config.yaml
head_dim: 32
vocab_size: 4611
rope_base: 1510.0
qk_norm: false
init_std_down: 0.00991
beta1: 0.95
weight_decay: 0.024
warmup_steps: 200
schedule: "wsd"
decay_shape: "linear"
train_tokens: 113400000
Each number is 128 + 24 x the weight over its row's rms, rounded and kept within 0 to 255. Layers, rows and columns count from 0. Numbers have three digits each. The size before them is the row's rms in percent of the matrix's.

# layer 4 attention output (transposed), 64x64, rms 0.294, rows 60-63, columns 0-63
108:109125134147087077125085115119079129150126119134141086093120136111087138199132129161107124126116145135119112098118138174154137123139128113132116147131140143137112163095084105156126084106143118
091:144121169142117127128133118175177113147161159075155144146127155118083105120121155119152169097144124150111137169102134122153113138104079159133111098144129109138160128135147115170128160118154124
103:162151110144125126108166136107153138119126099146080123126106155128107130111129117153101166167152125052086124159098137136145137124140138158122101119124062173137140144123106155131105132110134130
100:155098112174077154129124137129074106121115106123086165103112120138106152117147138117151105112088135129124135123123103157150122102102109121091142136121086101151120129154134126158128188103087119
# layer 4 attention value, 64x64, rms 0.309, rows 61-63, columns 0-63
090:140139091129117119119139092129086109140137122167104130109103132107171132122152128129137093132110126109165115145190158135091097135087186123116144122117137099151124079110161150092109124104148118
097:115065108079131115153087118177122143131142110119119161172159127135146147112142118092136112082127133133121163109135127106088107134169134135110135121109158136115110145097136082147109098142165141
104:106181130122147123151142133152170089127163147137120109177122161088130100130131103114123132116112116167118161147130126107113121126137177127123103132110172190157134103133158138119132097144099166
# layer 4 MLP gate, 192x64, rms 0.333, rows 0-68, columns 0-63
090:135127136099138162093141123093166148124124074094093179140127144154084139133122119093132138120103116119157124184133121136108178177153149121157095132133130146137133108116083112123140104146130126
095:168138119098132115133111167110135074137100140127086165127120141125092073152126103102089091090136129122131130097156177150130102138116123115140127146130090132102148110146153128104091156150134154
092:100079124107136181109108149111168154110132191118109153133168160098117123162146148154126145123118124124148145097108143154132129106120101168186130147117105139133153164121120126115133113115090127
100:103141142145117162139130115114168138101157123131124158164157087147136104099117122161147088091107126128096169106105099122103100133118100164137095106114107168154120134084141107125129171156116099
098:146100093170102128199132129119137184144122136092152104135114147130112132140116122173100144081132123157132107119116091163167144137159107132119127089153147159132115128096102135130164142138115134
090:129067098118125142108146112127101149121096118167135157157162162097156159164166111122122089127167109122139142113157105181132130108151106146129157096134136156126120106118085158129137127132154148
090:136119136108122104099118128153171181113084141164122177119171132119146087120141116114136159170116127130140128153119123123156120135116098136133129090153118102114115088102168119151095164112129178
098:133174173149121106116103121091180078120088186128127112122107101094116150127146135143156148114125110113130125089125121161161112113136139153099173134105156123124133160128143127127115106084143120
095:126086134118112148152155145134115123124117126121085141192112140145155148117125170109140115107165086144160110102155096155124135183176107138138152124138100129140094153175127136142135110115111151
096:166109123120129181115115119135103144115127136138139122128104115133132124106134073123076126142091110067105171124099121112124114160134129116144126155111134163121098142091166134154165108177142161
099:131128133125126160116119099105093094148150078136149137153160160147101178121114130131125117142120138150158186101146148171172134171128134137131118136109112126147074125108121110116118096079141144
108:148091133146145096114117148109135139123149109104113107125122156101106139144106131115108118115127130043115153102128163144132122147103128161095119151119129121153155173107168087148155131104142071
100:122089162117153133138107123165085118135177128128145143130124117146114074132076128179142120119126136140134123155134138139132166160132093168147088117150119121096088088123098129147133111173119139
089:117180116083075129141145106117160154138140138119105143132072144121126106080140144136096141130128154087113119115117102171109126144106145134114142150138135172150151091094111101095102139126097140
092:102126123096140146117104143148112173152158146111114162124123085120070138116120100163147114107139142135126099169172148154107130124115104097202118133120117110148141110131111112163160144111121104
111:168102136107132156144185126116140150171096151158139117118126083121125127112089138159177100092116109136165100165160107126144137108123148124144146145119170139127123125124134162082126113114089132
101:140157157139112103148135120179149174102159126100132098174118139135117110141122118163162137100091071118148123097142079140116144156129119145110109150172099126136124121151146105105112163111152118
096:146130157112102121160157124101117163120123122083133148113142147163087130125093125117130136103148147159168131175144127103122135078088117139084157103121111135120124151155130087130149166179129114
101:143133076123113128102163115145130137114087171142184087144150113141158131127156131130127104096079093097104132135146118143125122124146130114102120120084169116126087091132155089122111144149147110
090:098079090138114126104169109141093130125173132133132151149128117129114128119137161124148075138159146115140115130079132132104115174137111148163109141138129156132141137131189151123188118142127161
099:195158090091098121124158105120123104121120100140177102138103161148144152134127109103101153135103087127121096134130123105134109169130100126114129094124113162098115116180125127104123148107113154
103:116152150133118128127118132146123117068172114127114163138110171146124148139123120126122139132109132168102117087125062106143173152127127144167172158169121134111146089129128170142152144126153113
111:107106161121096120154146132134061115100115120106105127149132082107152132135154122116103143122161147122125137090101168161151138148127140179157104160136076127168121121157138117157150154145134127
092:159141110131109174120120172114107160116111102152143101123138133129157140097132121128129152152133142094151144088112092157089119181145145140209124137122136122148156133152125125112145139171138154
102:102145141150091121102141098092100166132154111112123120114176182115144128105107173076136143132117131127137143152107120144163136157158103103174111114097133134134167112122126114139167143128094100
099:145081151145099123092137125145130144077106176119123100141113140131147145122123173109106140098104126137159124078122116132150099099121129110099102154128093115130135121101145118087111186089114110
109:152132118173083111152123152147113119146134120108131155129117160109137141140190165126133097138153124071117157086116100163091129140107125119136111094118115094132132156119168115132150122085151102
087:119120168105118135120147112081181145149157160086107144114124152125129178101139135126118106162147160099124134163151130141119124144179136104177107153120147127111139102141094143110106173112136136
108:174101100145123129114131143138128120110173079086106194112100140133133165149118123112144136161150120116070135105130114139153112134102111141163111106130119088159165100127106129161147138149122127
090:161141124100124065154090121143134156151156166109161128164151125102097139123150139123152169172101122182165141120098115135130154130142120121133113128153134179124117144116163122098136149128098131
094:172127091079149139106102130101141111122142124183140129109138133135118105104110129150139108130122123153181155173088155155136142115155145097143159113119149143132119161116115134094182118138129173
105:141116129039127130069100124152144110120132146126120119131123124112110125109112116119141119123129130113165179157082152109114136115134082134161104102093143151134122128165116139095110091128103156
099:151148112170102084110119135086100123109098128148130113153146105095118148096121150101105151152113163076134069188132142143168082140131130130150133130139120166138120130152124131143122123111110131
106:139106124153127126147127154077158118114156160108138159137154162133112107132137135169168081094133123152119111084110102136098165117133088118196121115122115109136124137152097153136104130128158104
094:136110137133151080163092159117150110095107087119124143130179130164149089138144109133128081162128114107124166127129141134156129152132107150135153125080130104160113181106091090127135130132130118
102:160136135156165136154122142156129156138163142115154114112216124105136108107115134120125132153114094148073100141125136145138133194114146133129146089124144100135153117102111154139156122142151133
101:109134107082082148108106147137091138144094114150144107121136102222156157120140151134140103143118130137121147159151116122121125140097155125104099158116149166142113153127115118107135108111093105
112:132111143119122116133114163136106135121155127126150115151160141126086091104091196137123121128110153114167146113132151174136122153123156185116094119161138128182115127114153133136151116152082106
096:136135150099164110121088117141138146134133126171166117185123109152142107095154075121106127100160055122154117147120143111131117120167154132132099147157100130122145153152147137139132091122139142
111:156132119114115127138115160111138161140156147162135128115146093120098087144110140112124105132120097116171088175113151132126161146168093128121086161119139128114095102128195147103143158114148106
093:126122094119169133112118124114084092165122146116138150085166131163092144153130132144116144104102110139152100161145170131140131104125123096111118106114116210111130161121120122101105153102130112
100:094115094094129140120116127156145116140092146116105089120175102117148129132098171146151149095155143124156167119112153133147120164149137113132090125121143147129085148092123143177120088091106106
097:155143145157088116155150115145194142141141107158129136160128130121141140163147126128155075150173141124057158121150113138100110095132135141102115154147133138096173133148124123111125132137105140
087:132149171086152133136139118108130089143160139150059143141092130126100139088138098145160159117112134114159141120142116124116094142160137105140107116116143096123155164153123137077155110113085123
094:159128130136147146105132160141090118106129150102109127154173090170149152138144112118133166132129115124130138124127148124124107194143135197129126124143096151117154116136135170126110139172146183
098:147132135169135147126132143110136141133112083145138131097113130093142126133149172110153143173168119129126111119124120097163111079109121099175154095154119147135163098129067091157136151118144111
108:085129142104121171059113149137140150108126112132106129117158147098163111122122119081150135157125121142141113128171109132099094125147123110159151132167114120139157085141175136165123112124118171
113:098116117099130112131147137157112107103128139162127116107116114129148093115167142160141160095119144132123097156142138133158083196133096130112120135157098113152142110110140153146159165166179155
091:159080136136155160127138132127134194142097164143134109150145152121166121138152135165142099103112097155179160166138147136131138155114149164107118174162140132133157140109111148126132145153123145
096:131138102107144133147157098136111115094087145145103144120151117097133170108113146131156158098114122105178141064138106184100145126109111103151110143154154130138118122132134116070145120120138096
089:129118126142107166165136128144091099135095119124139072110132158111156127158124102127146145115149152085153106169113081076157147134156076141150148117100145141100152134107143130149138114146136149
093:096132112052140145115144116148102104127129110143135120111107146122120120106119146101086146137118130126116132146163140128134176093111095126078109109104147146131176122146147118127120124142047139
098:113146116103135087171136152136159120093122139153135173139165123118135126160125142143113127143105129137145164155155133155103144169109124160159126156173160179134121159107124115119134114082078116
095:128103121111149132154121103114128140114108135178107147101132147153101129151093136151072127093082131146140119153137148129186115138099175114064118133138121116145132186101127139145135144135134147
088:134134087091093109135152149103125173145098132102143142157102128180147127112117154083180151108135123112113096166162124156088119131142135115155121110113117135144131112128121189112094118123112143
102:155119107100086114112135111095130085094145140114093120123136170143144099114119123137184116165107114128105118141128114100132121122131130065119161131103144141121140151158130104061144100156121098
094:138150117136126150124101147092172158125097126105092153117125123155119156115140144086144167152136109142152130139116108161085078126112078118148118172138144078128125138152163103106143115141103158
091:141114112084188151108134137153140093089071134117136144114116161155129114151130115148109149118158110157166160185147142105104131124103146138100104112130114129104109091143090131126132109144117161
102:111076128130085159146134126167114135112120101127092154087102141120139131138112158089127152147153103125101124082125091177184103160101125139118117128089093141132142140111128165141118115129145126
094:153150131094088137102140117139126146133151132099132130077128132152134122160117105064099155100118115079090111148127151066121127124130124160154118137121108142152119123121079139155103154131147094
099:159149136129138131159129135124142114132135130140076190136098087131126120106136106122149133143112121122096140142151111117151110138126093065137148146133111119126147080119131147110121152190096189
091:127137088098132141126075142104125144132157085106094115144134121144166158128136112141113101121199154156157148079099122115132115122132113162129156144139140143177124155133131161160091132126117139
108:106123189156097147139117124110146031111141142117125124123126139129126127120112141111141152135131176136149097110112118086135151098163124135142086136106109142112118147125134117118119097108074147
093:152103112161174176136141114104173139106119122132132110155146157161168139108121114129103155149081152131084112095136151135156114101115120161095115157123118142134146179089127131146128102144151112
102:137148123084128133192102144127145103119098094156128132072127157129121129150128145067108132135159093167139118120133128150118110180159104124152104135153096152119129115129135115116138171124103103
098:137141162136182175163108123154119150130142143157145139141121121151212137144153120106124147106099111176153128114094147151110077127111153117144165112117119132132134124136138106154131135103125094
097:150117134139133172084150113078097079146127129113113111157130118119109175102120154142122136117123135102145143125074172102131119127145126125131101161105194136111147129106140138146155168117096137
095:178141141161124096169102112115135133105176129133143130134145147127160127148114150121133085137140097130105095125152115078112102111134172136153123155085126119174105096113117090149152161132103140
096:152120118134110098103155162126127153176092145110101124117152129165120107126178162118127113106154062121137121105132118109169148093130122151124130165101162126165125100088118145143125152109124095
# layer 4 MLP up, 192x64, rms 0.334, rows 0-68, columns 0-63
095:157125144120130104139099115139113115113114173134157065159096101095158148095122151184139114159139144121142133106104128157124098072123121135095124148105100103146127128130159131101121119121171159
104:103109131124168144131140104209143164184164142113140127138090136122137156119091131141169156144136139112120128173150110149112143114125145162127133133142104134111101168156140112128140123082141149
105:111126127139153094199148103151104160192161133104138131118123126131119111124100108131129142135127101147128117178135146119124129138174136147115120107161092184125092141135127150142135139148137180
105:154117138132169155156145156136132125122154140115116141157137129165127102075149154140150110092100166114148154145141153087145129084139122111149137121085151111099123113112091112084111142120092082
091:118175166135132098102116161094154118095173096148124134124150134154126132151130163091154116174094106113084120102122173108134132094121112133115105146110106130121108140095178118107116104126151121
097:136065119126138067120121144120139143119153079141128167167121125087160131128147115087109172112146113132159155138129132163127103145134113129143153120146174162118119100103107169121133130156143132
112:132165156168162124112120123129135133124128125160116123094159121163105089149127137114134124093157142147131134145112058113122123145120122107161133120131101125138057119150145094163086125129148177
105:170140140155111100101107098125153081115127189122141116104091103102153128145143121154159123126116130124112112093156105131121093100160109164116166138104152160103118146129134101153094102094116146
108:154120133134187152110130123142088137144115166156126126096155133078144137111105102135148104093146127111134160136105112120107141101143148157122150192137169186146123164113105138126154144128146136
104:137110102089141167138156085164125126117127123120131139133152094137143151105140076146105111058128134126136125126107116102066141137128116091137128132140112176082130142123123150083153147147127139
098:085146102151158147153144120102106097114097119138117109114135114132137133118125159110176115091149123126113106114136105119097110126109131118179145142143095124182131128148093146156129087114054145
107:165090133131133132129126136112134150086161116111110108120103142064086117137092162094087103122144105114101107098131149121132083151125145153140151140145143127155122155088111131143124100124158078
095:156107073086173149132106134084110151103117130124128110134098164145106109120133149164136163118097110102133110140108135131151169115123137148168129142127124163110147155112130174107159139183112117
090:108187133116114143162136122132144163142141150135105139152086145147151123085134136136068140133095172132118113143126154150101123111115106136133138117171151143123156093105126102101082141105083155
086:147122134164185157127111187091123121123148134155124141177114090112148113143151136148132129149145131132159111131117107153121143128146136108194115158195124104134127126150127151116158155104118118
090:119145103110090098128130185108136118129108130134153088107130118118130156119143147097111124158124118087101106105147067107106115118177122098144102142165136174144128104099144121146116184128123124
092:124159119111137132112115108108092090143091154151098170090097078122114162155133111087119150140161151141093138153118168101143105072142083108117131148122151136122129122145121115140138133103126160
105:093120128166121154080131182137105105099097143126121123114128131122138142142126146112165120144126135148117116156148081108114132169124108135149125107165113099153106056163124088104100130127119162
105:113112101107159149063100119106116134151132150122098152121154118139097075131109088122141138126162144092144105152085152116154111083132103094132162150100147139120151098141150158112126148120111119
097:126155144110138159139147063108163096115108127151132113129083142134118107103135114126152137138104104148111136132126062079141156145142113161122119146091106120139158142147143114163138157141081096
103:162202117109084110121143150120137084130153084107150146112124167137132125131104102104109141163116097128138094136102127121120135172157107160107140131137130150130108149177116110114112150120136173
092:153089138125132110137104110139091134169124109146121084122142105103118124090105161156167128108143157112164153151162176143133118146130156140106106132071152154133069127125113155146116147124126149
104:095077150132113154185131143107106132121138162151148105138160134102102129140145122167123099128133097128133171089093170128163157117109132135139146123095134140174100161077126139133142107130131121
119:118086131150150098123129133101143107133153114136076154109120107102121113131108143129155141107167129146087099125148110110172092077141095094109133153121139148103121161150152110159104122084150095
089:103191102117141170127106148078131157110151093162122116087147155122145109105154126116132103116157115154118091111128116141136117178165128100155145121179155141149144093143117147123134146118127133
105:128145203144151117143145136127136128150182107118094121102104155112127133100083142127147160125190153139121122135115132111181097128136098137124109126165131123072122139129130116094132129121120094
105:131138098061143163102108134111132135155172114143137151096127127132116100097144113144105128157117148127179115164175188116094169127134113140118147148133113152122172108139127126113150135121112155
089:164123118148124131141169126117155105146140128088115105131073132129118154099113143169127127095156146157103119120137096110047134099154075137142142107109133114134145139166150117147132095140147114
121:093157142096130108166170120175107141162120127151118101133115118130099131105119117189155131113159125181166172185125127146117125128136108133146117148130127161109134172139099128125124132140127161
094:087157170105094104110095135120112133117155140098131124089161121155129119129132094115098127155108086172146112149152138116103109164159132179135136110101104129101127126153145127160101120168144166
099:167113094124171136140115133117133141124127146200117103111129134109133125105100125130117158159087118186124158160122136127153131125136170104143121097153177122115131135123101145116149142124117195
101:104138148124105124148176098108116118121152100132109112173144091111132139138146150124112088129117110166105111060121162181131087127109138096129077112116147155149137112124168131117140124133102132
098:124141122117116130097144107123086140140122123148162118172155094122107123143099141138087147097125147107102109105136150101165098144130175188123125186159129126116147155130123143169147164112139106
097:178128121163119136099104151064129149138111126158146131161131163132148138144143122115127107143162128151137099132141099071126134113161099151136165115135145121094101079116092125166094120139137107
094:092126147194157173150130097110164105108118133114136139138107165104129147120128149135157102120098109110093136088124108124146128145150152128150176160135126152143141106170121146152164093105116104
099:184161179154115135094126100147107150163118092119087101127076114139129108124093119098099112173102138134114136144116091123150116165116120146125127115098143117136159153123123101113146154105153110
103:125097099125133156120147114128150133116076165114137146119115096145103131144144129171161136035129144130155133117117079127122123132088129130129123151115125132149125128140121079085104135109109166
103:150118126150136123129142146158152113130121097140125185152132171127126123120163122111103110102157134155117094138164129102145118077104123093089182122136083167115080095105127136121164127122128123
106:167118127148139160160169124135145109146116169127104098119100095169108117130178131171136106150105158167150139120163128114101105139120128108120131146143111099140122126150100108136089137120063155
108:159161124173128134073145117117165131113092137141116112070130138138108061128139123100092127127110119116100157134121137108124130118106128128124140140122099129137118103122126175163112136182183128
095:116164197095111109119130164131137123131167170114143121144111150141163118120136124146100129105129100109152152122086107119153125151112090148087095148086115137151088142166136140130118110161128153
101:115095108127126155150125142185103121140146129093133127108099125115142103131135139087135132154116142126121128105164146140072115179149106120124116127121096144158075110089145160175135077109128143
104:082109097120108179119146131127132134117137146125091127098157148124152121053120129122153158128127148105090128175129132081122136100140104128134153140119132135167098095148159130096114130141085111
086:145141148110135104121146116121173110168128172116082134150107129132136130109159094160172162143129146128154137112118109136131095120166143081132093088140142100110171157150132120071149128129124146
104:147137176092106125122128158112136112119145105127100138121107110092098147140124130092105125117101097075188093129113169129142094115165119134113126132106138135137111159144155157075120087126111146
095:145120054141116122109161144159161136122128111113119121095171129109144146177106115097115142127151118113129112068131156128158134105094132149150096132108119100150170143111113112129149159125171137
102:139102097122152119175102132127112116132118146149164120167113139172129104149110122169154132117135148153116147141117080111158125118102166118110093122101094162173066140119104145129129105109144099
100:155081091132122117100104132132141161121148146145128116126137131124108127128175139103111107114145110090124140116103173080125143093091155118136120135144147089134157120122109115081201090128116118
078:116144119135102142118137145113144078155087116137138171125128097160126121118155133097105153150121108122124100129106102133137159077163127102130131117107122114074156098183120140128112172085099150
098:138149147124122106153141081129133148123089102141127080084188150157102138142132123133128138179072074136134119115103142121114127147108139130150167107132148105133115103130131132105126093142173143
109:133139135126172072090129166092122146130154121143136149126150118160126158152151127137121091120132098146138139138178142167140127106109138105117126111119046104085129146144095151139143151116123122
094:139158097079114104097101177110154153094105150100118151141120142138122094140141153129140159176150090129112090144161121139132168122141113114176145137106113134107140089125111129150141087100127129
109:103157143127126128101132126135135123185149116103099148117107174073141130119154154152183116147134137137086123127159145151107129112111130129127138133169120103125178099166094135168092142141121149
100:166127128103067076125116133148156144142109121142150116140118117124098143099090200123161157130117133125146145157149130141131103146127139088122114108126100125175111135125171118162089111128146148
099:071155129110091181114126128174135118135141088145080120113118164116147162136150124131126125174138127150101145104156134109142132114096142181131143096125127131162171143106129146117102120161118145
105:129107144079117117110117102106143124120144127130092136147132120156121098134081107143185144142106135137152150110124121162159156156152140100158147115155155163155128151106118156128120172188095153
087:127124096104148139123143167119129145138102128139121121110099154115160119047130199130122137130152134146121124178100124133136104109081113132151059127164122114128127138108116136108106115133109119
100:169108096073126169128138143096145084165091123085148160132124141130119148125147126161140142112144153110107119160131131092152141116129126106128125093108143151102086146123111144124062106101130131
105:131099141137132121126122128149105148072157099135131187104141151105116140138114142093118141130107074119134118130108078135142128171126095131087159124083128124164114112077123137133113162127165140
096:104137146130124107149102179118134119092098164100123153143184130118104109109114148127145080176136147143145128110099097160118134139119139138119133118136141136144144091164167143125196101123113154
097:129097104108128125161121129153131138124077136159106169152142143150077115150096122131166177116099137123135125146154087121174101146101152138081128152123143113094137111120151132087122131106124167
093:134145165118115115100141132091138118121106113133117123124098121070142093173100171116144132129190126131132122121104081112141107109112137176141171132124149124119129105146188142149111100099130142
095:099110109077116129122187140110104144146167132145097106161179157148138129123139173122160115121160107165136129120147134144123139141123169138108177126138137118148122103101098121100104164142093123
085:149137103134170155123139100096136109148126098148130079120134138143130187134106126177139152112131151139091112101153158127134114147113146145141107124079137168131153148099137124158160117124117063
098:112148139158106128095154139138094195108179112115149137186123114116140114143140113122135135131114142075115131113119124110102158155176133138171152115105157112154169139157129152156142131131147128
105:151142163131129107142131090155083130106150157084156104132118109138144154129146142124105101132155154152117115177124168127137122167091143143134095127111096124151109130169126092153105121137165073
111:120130165128145151121058103157115156128094133130158134153149150128130087112145158159150137144084124128074140125131120147151117170121151137135165129129074143147153083122106136158136130143114103
093:100153136134119134169147152105125146120115160115119109167112176120122166084141169092140126151107161142197148150125142094108113135130098167103154131121109112132124142125131106126131122178148159
097:120132111135116133143127203119118147122099096082130158108087142109102147159146150132118176144105119117145130126107131137112142150097085108125097104150144144144133098124119123123140126089191170
# layer 4 MLP down (transposed), 192x64, rms 0.307, rows 0-68, columns 0-63
098:119139144099135102140092093114142099175095110162111125148187143171129168106124159124155103127127113150158164125082098112137134129102110150160124161118111112120116087126127136155124087115140136
092:144109132120079130106147138114101135120123122154119107107154090134162138091124142104124089085155135095118146105147113132126127105139141147071130111108151175096130124148100131186099183115132140
095:152155143132112124071111152119136128103098140123154091120142125110134147144163180118137141087121159119152137113108077151159127118098129153131121135107173093150139086112123102125106137097093086
111:119129106118093149118128143106112106110138112113113129155138086141138130145077124172139077111114172116104169139119096158099101135120147155097133108116094137170084098158129151112128132169094129
094:123108124118102132162121075158093100141128135116134103061150118087118135118176160145118101098164115134144136157173112121155143107128104125112113103126151146107124114102095115178158124141121126
100:160175119144121127103168090156087155172125105133152103130169129142096097106150152126111106091130137122114100142147133121130120086120135065125122112124142124124128168141174145146088141119109115
084:146114092102119145122149091121089108128167124108127130147110125139171150144167101132126111157148111113133129112151152159121110128133140141125100107107109108084181196116142131081156134123093096
111:121119116093096113129135142129118154116078118162125121191110145165130103104127100109155074130101120129135140144155125136124152109140131109097186142156093167111126105178123147125143104111153125
089:150112132148129087130118119119161115159164109091163113115113114147116131163191130107111180134121125135079096120162143107148132138130122117114128092081111063106152122126123137153122107121116153
094:147130137124115120139167141130146148166155103100132122131124101109090114116098163125164166132130134151098111124115152159125106122102152148119153110097126107187125095136174188149075124144120112
105:113112140095139111155136159154139123117090173085137136126109112139109122146149151128158145109138126129156121118088068138101144156162103162082112120165086155126140146125143141179118159134109119
101:147161145136082142143090087132124137118115133104099145145153159156126103118112134110147159144108153123141151157146127151142139130102137140078135155093144130093085083175114171123094122142117167
104:138152128142138121149157164109140119152109170137173134095076152130110152180122124109071100120144141101128103105153106103141109145149133087107136145124146096169139140137128148157125124108177135
096:139142131167169121092130124122090116137112119112153136144149118128138105171160122140150109143144127095144142129156129094135134131161112054154089137091182154092114173138136094124129120129127153
096:112158142107114132156192163095128136146135141136157080120100150150160129121112119087135143123148128103167131074088137107151116145141117166078120104168134131135099160135140128127110138159124144
091:150116114140165111103165125162135086147141091149085140169146127197135112146109100162110122092164115172106147121098164121102148136105134148134126119142118115118113117127121081126152121123127158
094:140148136155113117184117117182172145134155116124111090186138113131112102178138109142137099128068130084123142124148078136144135123137124110096124137158135153132127146140146146136105104145151127
106:134119132125134125082117152136138106110123123137132104142111149096095144089146167117151097082070144116104105064099101115084118147119158110141139135126135162161114090098131131104103108129115151
104:165125151089150127129078130121105179118136130085124148117110107126122134113105152135185155142125125178124146106138112130117152151083149151153117126129100128116128116121119092136165145143073082
087:109114135168085106138132154147114157141154113086104141140158082098115153139137118130078107102106119117095123109156175151140107117141160074162120145116138150113155121113107136083103124117140144
096:116112095153189118140135103132125169096106169114135138134151110101103154151113173178134159116164152138133173153132120116088136132108140123132153143121147096144167143091113133136140095128121092
103:106140128126128171120138141117132114058136148161157160124120163166144135125135086117139125145102101151103122129123088145125129131154096145169156173189148125115153136163128150155105128123150111
108:167129108140102126127136094150131105148112135108104155144107115144139162172130097086110129095114113148109135169202141115088123136134098083089127132114162124102153119130155140128082140133122121
080:173132117133095140140087149136127112158074138122148122146130158162145138139126140083119119125098101131164173133122167110101162164125153111136097128128122158114130061132122139111159153143092133
095:145092139130140155111133157177154118143125163157115158136114103139133156145144103142142122103121120101091128140154187147091126103118178166117155152142120128112128180162171138130106157114136136
083:122118074105129180154115170087152117124105151151123167107158129162138150131143083114131118149099111128144127144122110129091169183097155156149141132104130135141104118162120153121145101157126122
099:147116099165089127155145120128145079104126126134129143139164173124103131104130140167100108153099108113102110080126132157123114156130128160117153091116131108129132151123143105156170119082186131
096:125119151120148153158104133096087112147135193171111140125135107120105108079095128099148141151133117114132134140134115126133077109084089096121148120146161120121104125088125161126085097113134114
126:114121137092134123133116148121123175138137127108132127142118100140113163116125164081198136143139117142140134142102099130159111150181114176118123101143131114134088152143108169154122164150119079
101:153093112159132143154119099115122122165161104134141115165112134111151127068130155091081150126139147100141153085121101098157147109133090108094128127145139117109096157110126123133133153070122114
105:135118146142155101180139120164116098114124132135158173131112136147106115145119089092116124158112108130110150121174167113180168139122113151162104124124122104126102108133074083168121120128125119
105:144146130083175137168166129088130139134138152090148173143161155145132185118132094134121143124112094102134129162142103148121139124155169180129155148141156081119142137142131109124128115134122122
103:120120147107193133099126097100145135098093165132112153134157086117120119125142106091144151134082114122121143168104156137113099134128126127136114110186116108137116141178122169139119142146092103
095:129157137088144118126177119167118198121102118127152101069146136078151095098125150156129129120146157104160144122102115122111107149106124168126102116145124133154130166155117137133146152141133139
081:130139119076108116122108179151106173154155118143151084117120069133126122136132115105140143141141145103142076177112128126154077131121161134119108104110149140126109140113152134124124177153140152
091:161094110135146112177109139087131114098143152149140147138096078139088171107104132143103107156125179147135086109131118121130163101123124129143138155117107133123114149122140186160137128105098145
093:100128151165169129125116129085122140160154156122109147144124166080124107113110113082130159132128116163116117095102168152100124131134119122133147080115133128102129063114162134136155143146125086
110:080146152094106141125079112116153118138102135117114080100121096154112098131089136163121109111124114138169164133156131111141117134102100147175109139145117163090152132156094115168142113132125101
099:133144106144151106129090125073168165124121107131163145157149133123127084090170133117095158160126113097124165157114114113156144127134152100090113111102133137119102142108169153101143117111162107
116:108120137148125167180146123157113114080109143138171135137158163119173152154154117153135113127164123172111156123118102113121134113132125159106194138153161130142133169120140133154123110096121150
115:131117145157126112130116165134161176097138138093149127123145149109093122151090146159120119132120119096107161133092118114154079131140106093124093103093133148098107104131141177156133094162145093
104:157134158118123171107125104085127106111137149168129126150162177130135131115121155156120097113147133102144177095137127136106156142144100150107163094132118167124097117177140114107101163140166116
105:168132133142158115092125136094148126174101129170128120116138105137155091127101175111127120180115128122161142172137131125136093141097165169139158172131126114159165126122113110122111155117109153
082:134135093144086176129084125165079118108106090091150136164119090139121093126163131137125088168149109129126131133125138135151133149140113101159101114135151148118075130123104148164142141120158127
099:123171117119130147152138129135108119073128159104117125119128139131143124059143129124138165118168157128125111114084085130131142179157155119116105133205141150117125136118143126127139122146085143
104:100168145126151107128106100131128144169103116110135115205053094129101109100121156126119077122110134140126121139120122100131132130142122162140143127107127127139138102119158159129121137166172107
105:144125101117112118097146088136117165106154107142072133157139104117108135088117111100084141139114121158149108132108099147076081135142107122098111130164149112113165131130164120153095094120115151
108:132135130151104155113100154049153096129138120136126101161114071108147132123117164078176131131125113118140138113139103144136100177137139146130162103113079120124114132128154145131095145124136113
080:149106135129122139140118103139121145124118133105203131105154147115132121149139141115163100137108116108142143148145198152146130179117128147121119177135133140181096157124140146151115084161146146
107:112149085143117111108119132105075124148132129131129134172102138070146124128122140141149124115113141113141155149126145147104118114143104087145082114152145152151087157097186140105085126090113102
107:127134133132145184156116174135135110117141152108107085155135138099101125149138158121122123140104114125156156163122126155096098144159125144160164132100100169098085130121140175146100134139172147
101:103088183138123108136099135121110118124138137143125126097138117093161193134132117156152142145105128147168157122090115091122117118072137194135141126112139114117094122127111141146127150132169133
097:143174107157102094141129119134168132101120124123173146155170088159144106157095140135113129117155117144151157108136147103142148109171113120113114139147130135120101164066156129124160094098128140
100:107154151174167148117123144115147125139120130132091148088110117138138086146122149117099116133134127145097127126146139123131138085117166131122079117130120093129154166111051110138164146150097164
085:153129127140178124159069122102118110093153176118096116128149105125120109111127126093095137124146135112173092155096092121127105123108159127092124164151167107096097134130152154127151142113126136
097:137144118120159122166165133117137126104103126117117127170126067087152135110133105134103114127103102110084140164151122143163129111165135104147166120130143117161174169139137173161136159142119144
089:143157134131148124130127098130115093151133115152104096135155094115123148153109088140131102117086110101129163111163135116175180143147142132139146111121120191145152096146144115129082177114142111
090:131121197180152113119110135144117160107102161168118124091110124123123112145109146059133154134117092130155122125121146124141123111146161130095097153121120128118164087130090129164155114130122131
106:155104126149116096099130126114115120123092152122136101167138125176110134131109131137120149139113179157142136094139134085081151142174137140161120099117155124066118131147143124120153079118090136
094:163108102120134119127141123134136108147113122121139116119054161165132150081119114082120092130124132109142184145125131109160168144150147142145122088120101126113152099118105121104143118100182111
092:107130084113131162118151171117140125140157153088117058120093067099154140161137132133105092116139153102125095129132148100138149125164134143159109107111109160105124145115154117112118151145122126
090:097138170152142140141167117118110127108114135143163103116148131127112112109109168132149130112097142112115117088142090198091136131132140100138132105149122108105139118079086078081139114128119111
111:125149145123088130118117118107140106094089145131124124129084142143128149127093089119153121127069168134168130167124088105109190076152129154141116145105120137107132146149133155163103129122143134
100:137128156107134078160149144122122146131113122155134134175112079133140120100117079106135164123170096113168114140141112072103128112133173120110136099127159099120159121090163143143133124120151139
137:129115131106146139170101140104164073160083139147124127066117119134136149142109147109121120142137101202133116131126122146147115146096094143145130160141103123128106117111137097093124134123079103
118:097158104165136134177127121113135119097134116128129158169133138144130123169129141124110142093118117156115142111153157106139096128131148076141159145104135174102115129108112142080109070116119177
119:175122161118184117126123110149136096171125177082131142126146134104113096133165123131136161158101152101155138150096121120130136151109136139102138117084102132132149116140092157159152112170146134
109:173082115151114092101133126134159146137126116177149136121114158113122162146145103121139110131129125145078092097141142144104152097156196116169140116130114152111139128110147106153157125169138114
107:152096134122129123117150117122127116156150130127133103151142130118104139076166117069130118151144134183154094115124147099152127108147139176133102146074091113178116130134125148129141155149165156